{
  "d_model": 128,
  "activation": "swiglu",
  "qk_norm": true,
  "bias": "none",
  "init_std_o": 0.0,
  "init_std_up": 0.0315,
  "lr": 0.0111,
  "lr_head": 0.0111,
  "grad_clip": 1.0,
  "warmup_steps": 129,
  "decay_fraction": 1.0,
  "final_lr_fraction": 0.0,
  "seq_len": 1024,
  "doc_mask": true,
  "steps": 6060
}
Each number is 128 + 24 x the weight over the matrix's rms, rounded and kept within 0 to 255. Layers, rows and columns count from 0.

# layer 4 attention query, 256x128, rms 0.0899, rows 55-108, columns 0-127
[[121 179 203 108 109 131 195 170  88 101  93 113 140 100  81 101 114 122  84 100 113 138  82 211 137 107 174 205 127 144 102 104 151 191 111 122 113 123 152 144 105 159 128 147 123 155 124 130 134 143 187 156 154 129 186  91 145 147 134  83 128 135 181 178 134  88 112 110  94 118  94 187 147 190 157  99 156 152  79 136 147 136 150 147 155 118 148  80 142 133 162 136 111 147 126 121 167 112 154 107 118 150 120  90 145  96 110 137 136 128  99  89  75 103 157  94  60 154 168 113 144  82 134 146 139 142 101 135]
 [126  89  85  92  93  76 131 145 112  72 147 140 167 169 144 151 127 143 128 157 113 144  93 142  61 188 145 123 159  97 143 116 160 139 130  98 133 137 154 114 155 150 145 112  98 143 123 138 151 140 152 138 122 164 118 154 205 138 159 171  83 173 115 107 121 118 124 179 153 143  91 161 129 144  91 143 133 133 133 113 154 112 130  68 123 100 105 113 170 120 169 118 132 112  97 114 172 106 141 148 146 123 113 113 106 141 137 173 138 151 130 128 103 102 100 110 161 151 148 158 151 154 136 135 111 183 159 149]
 [124 108 152 148  66 115 124 107 109 126 134 138 129 120  39 107 167 134 145  93 159 120 124 138 139 167 114 166  89 117 156  82 147 124 113 161  94 144  99 105 131 134 144 106 143 136 142 126 158 125 174 108  98 156 151 185  81  95 152  98  95 144 129  70 135 117 129 119 135  79 124 178 155 135 125 119 110 130 116 181 178  98  64 116 118 121 146 122 142 111 141 125 124 153 132 177 122 113 120 109 105  98 201 111 134 124 122 134 146 148 105 119 115 104 132 105  92  99 138 136 113 120  97 106 130 128 156 133]
 [ 71  84  80  84 185  61 160 134 128  88 124  90 146  67 112 110 153 130 135 162 118  66 107 128 166  67  78 133 132 144  12  74 128 154 162 124 149 108 159 107 170  90 112 133 143  87 143  89 150 101 176 176 181  87 118 138 118 131 142 104 190 162 134 153 175 169 112 114 181 169 119  62  71 160 133 143  94 124 121  95 117 124 100 149 143 188 142 150 143  77 137 160 145 114 143 136 118 108 142  79 123 108 126 125 203 115 145  79  83 157 145 149 199  72  58 121 126 114 104 104 117  72 138 155 165  99 111 147]
 [192 109  52 134 119 160 186 150 107 154 149  91 128 141  93 131 136 105 134 106 114 131 148 211 118  70 187 123  89 155 169 111 134 110 126 125 144 123 106 111  95 129 128  84  62 103 162 146 156 133  76 159 134 142  91 102 134 140 111 141  71 101 139 109 144 120 136  93 134 106 123 157 106 120 130 128 122 132  70 211 144 164 126  88 139 104 111 144 154 149 169 122 106 127 131  61 147 133 101 132 147 141 133 146  96 169 150 146 157 151 104 139 128 144  80  92 159  97 157 129 123 167 110  97 117 117 171 142]
 [116 120 110 119 159 100  96  90 154  68 139 134 113 114  87 124  84 113 145  97 154 137 133 122 130 125 122 121 129  76  56 126  45 143 180  80  96 105 107 147 140 136 162  91  86  41 159 176  98 106 114 123  95  90 158 118 149 107 142 173 107 105 114 152 160 119 153 140 150 116 134 175 124 110 133 146 122 106 133 141 151 131 139 114 122  77 173  78 150  82 135 122 138 136 100 122 122 147 150 107  53 108 152 141  68 127 101  87  76  90  94 107 119 164 167 203 196 142 151 141 131 152 122 102 101 125  82 145]
 [ 88 107 146  46 160  63 138 107 190 107  94 112 152  82 150 111 152 143 101 143  84 169  74 152 120 127 128 106 154 104  81  57 112 165 114  69 127 132 181 146  94 148 111 116 155 170 116 113 125 151 142 169 176 125 141 104 106 115 185  78 147 183  93 123 116 104  96  63  91 138  74  95 122 112 159 168  83 163 106 130 139 142 123 107 140 126 143 120 142 119 128  85 124 135 116 137  91 106 154 134 151 116 127 127 124  88 160 139 162 147 117 161 163 116 141 118 138 111 174 109 126 118 161 138 120 171 135  90]
 [136 168 104 159 134 183 115 137  63 151  94 159 138 192  84 140 115  76 135 148 119 151 135 105 167 122 204  77 126 158 160 110 110 139 140 115 129  92 123 136 115 153 119 186 145 153 127 178 126 151 127 140 182  94 116 161 218  91 102 101 124  89 142 135 124 154 105 138 168 128 133 138 129 142 142 102 149 132 100 109 123 141  90 100  92 139 146 150 112 108 123 107 103 137 130 155  92 125 129 102 154 100  93  80 115  76 120 167 133 138 143 157 158  86 135  78 149 115 140 101 153 132 146 113 117 106 117 101]
 [146 147  77  82 152  96 143  87 183 162 129  98 103 102 148  79 192 157 141 132 109 157 153 154 151  95 116 103 183 154 120 149 154  91 139  89 109 173 147 131 152 142 116 120 138 174 184 141  62 158 117 151 168 121  71 106 140  86 143 124 134  80 177 131 130 126 153  97 151 145 134 119 141 128 146 134 156 146 142 105 111 180  89 157 134 130 117 152 129  95 143 130  92 187 167 118 124 122 122 118 120 141 114 126 170  89  58 164 180 141 126 133 110 164 118 168  82 162 143 125  83 136 129 116 121 125 133 119]
 [132 122 134 125 128 156 129 137 120  92 167 205 118 134  61 125 123 158 147 126 176 105 120 122 151 126 111 138  95 123 121 125  92 159 109  84 120 157 125 122 161 128  92 118  84 136 139 112 141 141 119 107 139 160 113 139 119 153 131 113 120 101 109 121 115 133 150 145 123 143 141 147 154  95 144 170 117 134 117 145 136 106 134  96 123 119 162 147 147 120 130 116 126 150 175 117 135  96 159 129 140 102 117 129 137  91 192 146 100 144 142 133 130 104  92 134 130 102 119 130 148 112 114 116 127 130 110 160]
 [136 110 127 118 116 135 120 119 103 171 107 121 129 129 137 114 141 123  71 127 120 148 162 110 130 168 182 120 107 160  88 131 121 134 128 106 147 122 133 114 111  91 101 144 122 126 113 120 147 120 128 190 144 152 100 109 136 122 158 123 172 168 158 150  91 119 136  92 145 125 124 103 145 146 111 113 109 120 110 136 155 133 129 127  93 134 104 148 109 139 142 142 122 129 110 104 136  90 141 117 137 138 112 114 129 109 123  88 148 122 130 162 154  84 180 156 168 135 127 137 120 115 107 149 165 130 115 162]
 [115 141 139 149 112 118 135 148 139 141 137 158 143 125  96 110 116 123 161 138 155  68 108 144  91 150 142 156 102 104 140 131  88 120 109 122 115 147  97 110 143 161 162 105  89 146 110 147  98 144 149  98 164 139 122 129 172 109 181 114 131 108 106 138 132 126 111 129 151 131 118 129 171 146 137 177 114 113 155 140 133 137 116 111 128 170 146 138 161 147  67  95 120 155 109 149 115 128 170 105 185 105  86 127 120  87 139 128 123 173 137 143 116 149 127 120 108 129 142 141 167 132 147 142 114 120 144 127]
 [138 162  88 140  81 125 165 144 121 125 118 156 124  91 141 112 159 130 153 134 100  97 112 109 139 190 176 126 133 112 139 137 114 106 120 125 101 161 101 124  98 102 141 107  92 129 149  94 150 140 111 126 151 112 148 155 181  86 128 116 120 117  91 173 125  95 126 149 106 134 147 116 146  97 112 153 140  97 114 125 119 146 168 156 144 125 112 174 142 128 116 132 144 155 175 113 130  97 149  62 133 184 108 156 124 130 116 148 106 127 120  84 109 125 137 101 100 130 118 139  97 151 162 105 110 149 125 142]
 [122 119 111 124 124 134 122 109 149 102 144 149 165 131 116 121 115 157 179 144 143  74 100 109 160 126 119 149 122  99 125 102  83 128 132 144 157 148 136 109 150 130 132 109 114 176 109 131  66 122 145  97 154  69 173 135 136 170 140 123  52  95 109 154 156 144  86 127 116 137 144 172 149 170 166 163 146 101 119 174 139 111 117  78 129 155 104 123 126 148 113 130 145 121 112 143 124 167 131 126 115  92 133  87 126 132 141 106 147 127 115 141  94 185 155  84 102 110 118 133 133 142 128 119 119  97 173 140]
 [141 125 141 162 142 156 150  99 136 118 128 120  68 139  97  95 147 117 159 107 126 109 153 110 110 146 127 126 135 131 149 144 173 112 143  85 137 154 125 132 129  87  97 136 128 120 127 110 128  86 133 152 155 163 130 139 161 117 120 132 158 111 134 129  95 130 134 140 124 113 169 101 126 115  91 156 159 176 147  98 129 133 188 149 124 110 129 178 115  91 128 117 123 141 133 153 140 130 181 101 151 131  86 125 143 117 111 123  80 180 164 164 148 124 105 155 118  93 109 134 200 100 164 158 164 145 130 125]
 [133 143 117 166 138 115 146 124 122 122 136 129 133 137 158 101 116 115 149 125 166 101  77 109 161 171  99 124 128  71 110 112  75  96 141 126 117 152 101 131 125 111 137  94  73  90 124 146 103 100 120 126 117 158 104 150 142 113 103  80 126 117 118 129 168 112 103 183 141 137 109 129 188 137 126 172 118 116 129 127 134  88 115 132 114 169 130 122 178 117 126  80 126 144 124 141 111 137 139 122 129 115  88 134  91 168 126 160 113 105 136 144 147 183 108 132 110 111 104 142 162 128 168  86  86 109 139 119]
 [113  77 175  98 119 110 129 195 115 137 127 102 151 150 108 177 124 147 133 131 123 117 154 178 110 102 113 150 152 165  55 145 147 139 101 143 169  79 126 121 144 160 140 155 125 110 156 155 143 142 130 126 126 134 124 124 114 155 136 121 146  97 160 183 170 134 141 129 138 133  96 106 112 132 115 113 117 131 114 130 165 132 114 131 107 184 123 122 143 128 176 133  96 100 107  90 124  96 111 143  79 123 129 155  77 117 123 142 156 137 110 147 158 140 112 103 137 159 113 126 128 156 117 125 181 143 101 135]
 [161  62 132 122 142 129 161 153 143 141  95 139 164 109 130  92 125  92 131 128 132 123 203 145 131 100 127 161 141 145  70 163 131  75 141 147 123 125 112 164  98 144 153 129 162 118  95  99 171 142  98  99 127 184  94 130 100 110  91  96 143 169 139 114 142 132 139 141 120  90 115 108  66  89  88  84  74 100 155 157  99 119 179 103 130 123 161 117 132 150 144 136 112 102 122 143 140 127 124 118 145 159 133 152 191 111 157  84 130 110 128 120 169  79 113 156 182 148 106 101 121 130  96 126 162 161 167 115]
 [ 81 142 116 138 124 166 157 108  74 162 132 146  51 170  72 133 143 155 120  82 163 112 136 157  64 101 115 135 130 123 150 114 141 111 128 143 100 109 153 142  89 141 145 114  82 101 126 114 145 184  91 143  86 124 135 139 156 121 159  86 126 143 118 108 145  99 151 153 106 133 164 127 163  95 148 166 152 142 139 122 119 115 122 105 120 127 176 102 184  93 121 124 148 141 166 145 100 152 129 146 126 113 139 129  79 139  78 148 108 108  96 124 125 177  93  96  66 131 150 173 133 103 118 116 137 122 129 138]
 [165 128 118  94 159 110 124 169 187 105 138 110 136  83 107  78 213 141 119 108 116 143 161 132 127 106  84 127 126 115 121 147  41 153  72 181 159 142 138 140 105 149 139 141 105 122 117 149 144 115 139 101 160 115  68 118 146 150  91 167 147 139 166 128 162 154  93 102 140 152 124 148  93  71 106 160 135  81 157 159 154 143 105 151 156 180 107  97  85 116 127  88  80 118 166  75 150 204 174 125 120  65 132 159  71 126 158 127 151 111 122 149 139 165  71 110 147 160 114 105 138 152 136 139 147 138 169 151]
 [116 119  85 159 126 163 142  96  96 128 108 107  96 146 112 121 113 169 125 100 158 104 129 151  94 149 147 101 116 129 133 111 132 119 143 111  90 110 119 147 105 139  88 121 112 118 120  99 138 114  80 117 106 154 166 117 108  74 141 111 135 154 142 130 142  97 126 147 131 132 109  78 159  98 153 114 135 163 158  44 112 109 171 157 116 120 174 174 125 125  92 167 149 152 133 153 129 125 127 161 144 114 160 111 105  84 140 118 108 182 107 152 164 113 132 186 127  99 124 195 125  94 136 128  99 102 110 108]
 [138 150 181 157 116 145 112 114 124 115 141 123 166 141 119 102 129  77 172 175 115 148 119 101 151  99 140 121 130 127 165 104 143 158  96 144 167 151 146 123 114 146 139 146 124 141 104 163 115 121 122 148 150 106 112  79  98 189 111 121 100 109 119 188 113 168  54 120 105  82 138 155  78 163 124 102  86 140  95 160 139  86  79  92 136 147  68 117  94 129 173 126 114 137 115 121 110 138 125 150 117 131  96 132 137 135 143 119 145 125 174  96 105 135 153  79 151 132 149 116 130 150 132 146 118 140 124 154]
 [132 127  81 117 121 116 135 153  70 123 198  93  70 168 143 176 118 107 128 118 157  94 151 145  98 110 150 119 139 184 110 100 135 179 129 148  99 123 176 122  68  81 102  94  58  99 140 111 100 188 125 131  79 177 152 144 135  87 167 117 159 125 146 115 141  92 149 113 103 126 149  87 125  80 158 113 120 141 184 105 114 145 179 131  70 121 167 155 163 119 159 146 133 145 158  77 156 147 123 131 126 165 132 144  83 123 124 114 124 133 108 127 144 134 138 170 110  88 132 188  77 128 190 182 152 117 112 129]
 [ 98 122 132 115 102 134  79 181 118 117  93 203 128 117 174 138 114 124 112  95 149 141 162 131 117 153 145 119 116 165 127 101 119 106 147  99 153 111 140 133 130 137 131 144 159 111 128 123  93 133 121 133 136 101 141 160 144  91 102  99 106 135 120 134 148 162 150 111 120  99  70 136 106 114 153 120 141 163 184 111 100  72 128 119 155  82 155 164 175 119 116 111 114 133 121 161 136  95 112 129 119 131 159 107 121 122 118 138 120 135  98  97 143 101 105 159 141 109 143 120 101 149 184 118 110 143 106 105]
 [ 98 117 150 156 134 121 145 102 107 142 112 101  63 198  83 102 128 159 125  96 133 144 128 177 119 113 149 132 126 147 105 107 150 186 150 113 154 125 149 120 125 145  83 136 118 102 130 134 133 153 114 134 152 121 157 129 148  67 195  67 119 132 146 124 104 125 162 148 120 112 128 125 167 118 148 188 135 183 124 134 117 132 131 144  66 103 143 167 178 115 117 155 180 136 109 133 118 142 114 168 178 129 113 118  98  93 119 131 106 153 142 163 127 136 165 153  84 128 135 192 128 140 124  94 122 119 117 106]
 [139  85 166 115 165 173 127  73 153 181 137 118 117 123 151 121 128 168 128 139 144  97  96 115 129 159  88 131 149 107 111 109 121 112 118 125 136 117 119 129 149 110 134 132 122 114 121 170 132 103  92 137 110 113 150 152 140 165 131 121 104 137 125 125  96  84 154 126 130 136 111 108 134 106 140 136  87  87 132  75 131 106 149 127  78 154  79  97 137 102  80  85 118 126 115 137  99 138 146 154 127 128  82 104 154 146 130 130 152 161 119 136 149 115  59 103 107 154 153 146 141 158 152 165 128 123 130 131]
 [145 133 105 139 155 144  67 123 136 140 120 140 105 123 127 134 167 149 159 116 175 108 124  84 129 126 118 100 103 156 132 113  87 117 141 122 100 170  88 123 106 117 143 113  98 103 113 117 145 109 106 116 101 128  92 117 151 142 146 120 114 125 100 138 100 119 118 128 131 166 161 139 110  92 160 141 123 109 142 141 134 129 117 156 146 131 126 105 136 120 122 109 148 122 151  99 138 121 118 114 105 119 138 137 112 174 124  77 120 134 165 136 116 117 164 103 169 143 128 121 115 126  94 118 110 105 140 149]
 [107 115 152 117  94 163 128 124  98 116 116 157 124 141 188 174 118 106 152 166 115 141  97 171  85 129  95 127 169 103 126 108 111 136 141 147 134 125 124 146  97 106  86  82 148 115 139 127 137 144 143 155 162 107 125 117 144 102 118 113 129 126 117 179 131 105  68 126 119 124 114 143 128 166 133 128 139 137 142 111 104 133 132 135 150 137 142 124 156 126 154 103 109 109 130 106 127 114  96 156 136 184 127 133 124 144 126 106 141 100 154 176 150 147 104 143 136 122 177 114  78  99  91 144 125 107 112 109]
 [ 97 133 151 120 122 137 148 129 133  99 164 161  66 133 108 128 122 151 138 100 120 169 136 169 115  89 131 103 128 111 128  92 114 124 124  87 149  99 132 137 138 137  47 158 162 181 159 177 137 125 156 134 156 159 181  72 131 182 132 140 101 103  93 136  90 142 132 105 108 132 104 117 185 127 127  80 130 107 120 115 110 114 132  68 117 151 112 131  84 106 145 106 149 157 116 125 134 137 105 165 128 120 135 128 146 102 115 141 116 141 168 162 151 100 133 149 114 108  81 138 170 114 140  92 151 123 105 135]
 [163 152 127 125 166 113 126 133 124 173  97 118 133 134 120 145 115 122 124 149 130 102  96 118 106 136 131 137 157 115 108 125  91 118 133 149 110 114 107 137 149  82 145 132 111 146 113 140 139 111 136 129 107 105 130 135 121 139 150 133 127 142  78 129 145 115 109 121 134 157 120 133 144 134 154  94 118 129 149 116 135  95 110 126 159 105 103 151 120 150 142 120  87 165 139 144 184 126 127  92 172 117 112  99  81 154 100 133 124  95 105 128 108 131  89 106 150 136 160  98  72  92 119 141 120 126 119 145]
 [144 140 143 126 156 144  97  98 111 166  75 112 158 134 155 145 126 171 105 154 129 105 155  96 108 113 115 125 112 115 114 113 105 111 117 129 108 150 147 120 142 160 106 101  92 111 110 105  95 194 112 190 119 111 133 116 120 122 132 108 132 131 122 119 127 130 106 174 158 149 127 152 129  95 112 103 147 146 122 130 109 132 126  85 102 181 195 145 189 127  87 139 143 108 114 116 150 117 124 141 128 116 113 133 150  97 180 108 180 106  95 131 116 141  93 107 100  97 158 125 110 116  71 101 140 171 165 154]
 [185 153  93 159 135 122 112 145 121 135 152 127 128 105 113 133 149 133 142 160 125 102 154  96 167  97 136 128 119 101 108 169 106 125 133 110 153  91 133 110 126  76 148 143 130 132 105 101 117 115 141 138 101 109 140 157 133 165 118 122 140 132 169 143 126 153 124 122 111 153 164 149  89 110 105 138 114 106 140 147 147  79 166 107 132 110 106 145 145 104  78 152 126 119 132 116 140 159 158  80 131 181 116 166 123 138  98 155 117 125  90 124 102 116 124 107 136 150  87 105 106 208 143 120 159 129 138 141]
 [116 117 103 110 131 111 133 148  79 141  98 102 127 125 122 105 136  76 151 145 143 156 124 160 101 141 150 105 116 121 116 112 123  88 124 146 111 129 130 114 117 126 160 141 106 102 154  72 132 130 169 116 195 127 125 130 115 131 128 181  96 105 132 140 137 144  84 130 148 133 112 178 155 155 114 131 130 134 134 100 129 144 161 143  87  99 140 100 132 148 108 171 126 139 128 138 150 131 134 149 133 136 158 128 146 112 163 129 142 145  88 136 131 117 115 106 104 162 145 123 125 156 153  86 159  91 138 134]
 [170  73 116 106 175 123 143 186 102 148 128 119 113 114 181 122 116 134 102 126  83 138 157 100 140 120 171  84 120  88 134 166 178 125 121 138 179 191 149 136  97 118 123 105 105 127 142 153 116 189 135 144 124 115 166 146 117 117  85 146 131 150 147 167 144 121 146 122 156 113 144  80  88 114 147 135 160 149 109 114 108 156 152 153 130 106 156 136 148  96 114 122  91 104 151 103 125 176 122 106 145 141 140 138  93 127 134 166  98 169 176 113 171 144 126 124 108  90  88 137  99 144 132 161 135 111 160 110]
 [138 161 111 104 151  94 120 147 130 149 108 110 146 135 139 134 135 123 119 137 135 106 110 114 124  84 145 139 101 146 114 131 125 109 105 137  90 125  97 112 126 132 126 154 130 159 105 127 127 112 115 132 137 105 136 137 156 131 119 122 137 132 119 120 139 137 102 141 132 121  79 124 101  84 152 124 137 132 124 161 106 112 111 125  88 122 122 128 178 125 130 119 135 140 164 132 141 108 125 157 127 129 110 139 171  95 177  97 112 117 145 137 123  73 142 157 159 116 101 119 138 111 137 139 124 161 129 174]
 [112 128 133 131 135 130  99 128 138  78 124 125 114 135 130  81 108  87 107 146 130 136 128 129  81  88 116 168 162  92  96 142 144  58 142 148 105 107 146 111 136 102 181  92 134 121 155 149 150  72 160 154 123 124 121 155 131 140  85 149 129 125 107  83 157 130 106 112 125 137 121 161 131 142 160 140  94 140 128 118 143  83 167  92 130 104 115 113  85 102 117 140 109 139 113 123 133 104 126 113 118 137 131 115 139  96 144 110 114 127 165 107 113 132 113 102  99 112 105 120 155  90 182 117 139 121 144 111]
 [121 154 152 171 159  81 148  94  99 167 101  57 168 124 108 145 160 149 169  99 148 134 132  95 138 177 157 126 134 113 104 169  86 149 124 106 145 133 135 135 145 106  97 132  95 110 112 126 146 142 141 146 120 129  88 121 130 129 115 117 131 136 135 159 163 146 130 133 116 126 130 132 109 102 112 130 142 107 219 152 141 112 105 128 121 145 149 132 159 156 107 109 138 117 187 105 134 146 121 135 128 132 154 136 151 147 113 131 113  85 124 176 139 166 110 116 152 125 164 106 112 148  72 117 148 128 103 125]
 [105 140  97 106 122  93 140 147 115 146 118 124 159 139 135 122 104 119  98 104 107 127  87 126 138 149  94 113 141 149 136 175 125 114 139 129 127 130 129 131 152 146 123 126 158 139 122 117 131 135 144 135 113 118  97 125 137 113 101 169 115 126 125 133 131 148 166  89 105 147 125 125 111 135 157  84 162 149 114 105 158 102  87  85 130 142 119 102 108 141 176 108 117 127 111 146 153  81 106 211 126  76 152  94 154 143 144 110 124 146 140 111 119  94 126 136 138 100 154 119 191 113 141 137 129 142 118 131]
 [186 109 128 159 120 182 144 128 143 118  98 129 124 123 121 122 117 158 129 132 133 127 127 103 116  83  91 107 106  92 124  90 150  96 112 151 151 127 162 146 113 128 143 182 155 134 137 124 143  90 160 117 116  96 147 104 140 124 120 129  86 124 163 124 111 128 148 102 170 106 161 114 127 163 141 105 163 126  86 102 105 127 128 118 162 127  91 127 119 140  99 142 121 156 122 142 156 167 113 144 169 114 121 139 130 131  99 101 137 151 107 118 110 121 132 132 136 144 147 144 129 113  91 102 140 156 170  80]
 [175 115 101 123 171 115 125 150 130 158 111  86 157 139 118  96 134  94 140 172 165 105 138 130 129 105 113 150  96 113 102 129 105  93 156 140 120 139 114 116  96  88 143  91 116  92  92  81 106 144 133 159  93  78 147 116 101 158 129 105 121 108 129 100 137  95 109 111 128 155 139 146 102 135 105 119 103 137  71 137  91 130 137 141 121 130 145 137  96 151 160 134 104 136 120 136 137 117 123 152 145 108  77 147 169 200 139 107 131 146 175 122 139 146 124 124 126 144 107 142 131  99  67 107 145 121 156 122]
 [131 132  99 138 115 181 136 106  85 132  82 146 100 113 112 133 101 114 161 129 123  60 108 120  87 114 115 135 118 107 135 106 118 125 142  99 116 135 114 156 157  91 121 129  98 118 154 116  99  91 124  88 110 124 136 121 157 154 157 111 107 135 167 121 111 144 169 111 144 138 134 130 130 120 119 135 130  98 130 152 125 114 130 107 123 111 104 129 174 138 144 136 102 155 126 126 111 124 130 131 140 138 108 148 138 190  86 103 154  89 116 124 130 154 154 139 104  92 127 180 127  72 108  94 130  89 151 122]
 [138 122 151 101 121 136 121 150 143 113 134 138 134 136 132 140 136 133 114 130  97 161 160 107 155  93 128 134  91 116 152 123 144 125 124 108 137 157 125 162 104 120 148 124 150 181 117 133 149 125 102 171 159 162 159 132 116 169 129 118 125 166 170 111 125 140 149 156 154 128 131 129 114 110  89 129 124 152  99 119 164 124 110 158 101 116 117 141 143 125 170 105  98 147  71 144 146 125 123 146 180 133 134  90 139 107 147 140 124 125 161 102 129 134  82 160 136 129 119 119 138 149 155 113 144 181  99 135]
 [136 159 137 163 111 121 127  96 152 126 128 135 150 140 153 150 152 138 142 143 130 102 124 102 141 145 165 138 130 114  92 154 106 142 124 116 121 147 144 129 112 168 114 107 138 118 148 113 106 115 140 106 104 127 146 116 133 150  76 114 131 117 143 132 168 114 109 157 106 132 165 101 162 160 150 120  85 106 102 155 127 123 172 118 143 117 152 156 137 131 109 149 158 124 125 138 113 168 116  89  99 114 162 130 128 102 119 133 140 147 124 161 106 163 147 136 118 123 124 134 104  96 142 105 135 144 150 113]
 [148 116 151 121 107 134 158 128 124 107 135 150 131 163  70 118 125 125 164 161 122  80 106 125 104 109  92 125 104 116 134 150 118 121 111 136 137 139 126 140 139 124 139 100  77 154 130 125 125 155 104 158 116 153 139 130  94 161 160 108 133 152  95 105 112 109 150 132 161 146 143 155 130 112 107 161 126 148 114 100 170 153 148 103 128  91 126 140 143 146 165 144 145 136  95 120 146  89 137 157 124 120 146 100 141 115 162 124 128 134 149 116 171 110  74 130 155 111 125 148 149 119 134 108 117 178 127 153]
 [104 166 171 126 154 143 129 110 173 118 138  90 125 178 135 121 100 136 149 143 137 111 126  85 136 118  98 134 118 120 202 125 119 148 116 125 156 104 132 112 160 118 146 144  85 179 119 140 137 107 197 166  95 108 130 145 157 152  99 178 102  98 120  89 125 163 148  95  99 141 152 129 107  99 162 116 149 196 160 112 148 141 101  99 157 118  99 120  68 132 117 100 107 161 126 142 127 107 115 110 147 151 100 111 126 143 189 116 130  81 156 146 146 136 131  84 126 144 142 174 142 128 117 130 121 175 121 161]
 [114 129 150 152 121 103 134  86 121 135 138 133 107 160  81 168  95 139 171 127 129 140 118 118 149 128  87 143 105 128 174 158 141 111 126 158 143 140 110 135 139 130 165  94 141 128  92 145  87 168 153 129 122 169 136 146 137 171 165 125 133  92 109 148 142 130 146 141 142 106 153 114 141 172 117 151 106 168 115 100 131 130 123 154 152 131 167 115 151 136 142 125 154 118  95 121 119 102 142 151 131 122  84  92 132 102 155 127 139 123 132 106 127 116 130 127 141  94 167 160 166 132 160  98 138 125 113 137]
 [135 100 132 148 150 155 151 147 108 101  97 110 107 164 118 143 102  72 141 134 108 152 124  89 146 113 125 119 116 119  91  95 197  84  91 141 166  85 117 112 101 136 114 134 114 105  86 111 165 116 138 158 113  98 129 146 128 124 114 141 149 149 139 124  94 109 157 101 131 123 117 116 140 130 147 120 187 115 103 129 137 134 131 121 126 136 116 116 145 118 123 131  85  98 106 140 152 132 112 127  92 145  95 126 167 139 104 134 158  70 145 110 143 113 114 138 135  90 116 103 109  96 141  92 144  96 134 116]
 [ 83 148 165 136  80 125 161 154 113 126 109 124 118 165  48 170  96 107 152 110 156 127  90 147 122  93 103 147 101 121 160 171 167  92 108 175 121 126 123 103 123 122 151 138 142 129 116 136 123 128 120 142 108 156 138 143 116 120 137 129 157  98 120 129 107 131 140 110 120 138 140  73 109  98 129  79 199 187 126  85 107 117 117 139 148 136 111  94 123 104 116 150 130 136  99 137 100 134 146 160 137 131  84 137 154 130 178 110 114 126 164 112 113  96 100 165 149  94 143 147 155 120 142 152 104 123  78 130]
 [135 104  39 126 109 158 128 118 120 136 119 130 143  78 193 134 133 145 145 145 120 108 123 138 156 123 161 134 173 103 111  86 108 140 141 116  76 186 171 171 117 140 133  78 149 128 124 126 115 115 135  86 164 151  91 138 129 133 139 108 138 120  96 116 135 112 100 217 144  91 112 112 167 163 123 120  92  31 118 177 127 102 179 159 112 145  99  90  99 122  94  95 157 119 123 137 103 105 125 146 159 139 116 123 123 155 105  99 125 156 102 106 101 115 153 105 129 107 141 141 130 111 123  98 101 136 125  99]
 [167 117 120 114  98 161  94 136 159 104 158 172 149  76 198 143 114 139 124 167 149 123 126 101 151 143 139 128  97  82 115  89 102 132 129 137 128 111 111 113 121 154 126 175 131 104 121 133 107 119 156 167 153  83 125 165 191 170 103 117 129 122  98 116 129 144 132 140 109 161  92 174 144 129  96 123 142  70 112 152 115 120 147 106  87 132  77 107 109 115 108  84  97 129 138 118  96 157  99 113 169 129 120 115 133 139 140 107 156  91 130 144 126 112 123 124 129 162  99 100 115 106 131 124 142 147 142 102]
 [ 94 101 158 126 112 114 149 146  81 160 119 100 101 196 110 137  62  70 125 109 131 101 136 185  87  94 146 123 124 150 160 139 183 111 142 148 148 108 124 134 147 106 140 142 140 115 101 154 140 129 158 110 131 172 151 118 126 132 128 138  89 164 120 118  91 133 127 115 140  97 131  94 108 137 112 119 140 195 167 128 152 138 180 134 132 100 102 155 123 134 154 191 153  84 121 137 124 129 134 170 140 182  96 151 153  91 166 113 119 156 109 123 121  88 113 105 122 151 134 144 140 105  89 198 154 117 110 127]
 [131 106 104 149 109 160 119 103  87 137 116 127  91 132 192 138 135 149 197 154 104  67 102 124 154 208 115 127  99  88 137 132 107  86 103 149 159 143 135 154 130 109  94  97  50 109 155 119 117 139 104 127 139 105 140 107 207 132 145 125 141 105 142 134 164 107 165 175 117 121 142 146 125 119 116 155 133 118 144 105 111 138 145 187 145 134 122 125 192 109 165 125 174 125 191 132  81 111 137 123  96 156 128 103 127 161  98 101 134 165 115 116 161 175 131 121  97 112 125 153  92 113 147 162  88 130 118 124]
 [118 120 110 126 141  95 109 131 150 111 115 154 145 124 137 120  93 149 118 128 167 142 116 140 115 109 140 149  98 101 163 107 102 117 113 130 106 131 125 104 118 166 118 142  88 126 123 143 115 133 122 129 163 157 119  90 124 144 102 151 134 115  78 116  93 140  97 105 107 106 128 144 160 144 135 177 119 134 131 105 117 103 132  94 138 124 147 119 126 138 122 116 149 127 124 143 110 138 156 121 142 137  85 108 130  86 144 129  88 133 119 132 156 115 112 156 113 145 133 126 169 154 151 134 146 117 140 194]
 [160 178 108 121 133 162 111 142 195 143 133 146 198  73 141 103 120 114  85 186 128 134  73 120 185 133 145 159 168  72 130 115 110 105 132 100 139 139 110 157 155 151 131 136 150 147 103 171 108  92 136 131 140  71 135  98 177 120  87 151 122 173 114 150 135 141  88 147 132 106 124 125 123 161 131 141 115  67 102 164 130 180 133 134 171 162 139 110 107 108  33 102 154  92 148 161  94 113 119 140 100 138 133 137 134  97 142 189 142 147 162 131 103 116 163 113 142 120 124  78 177  83 113 102 112 153 128 115]]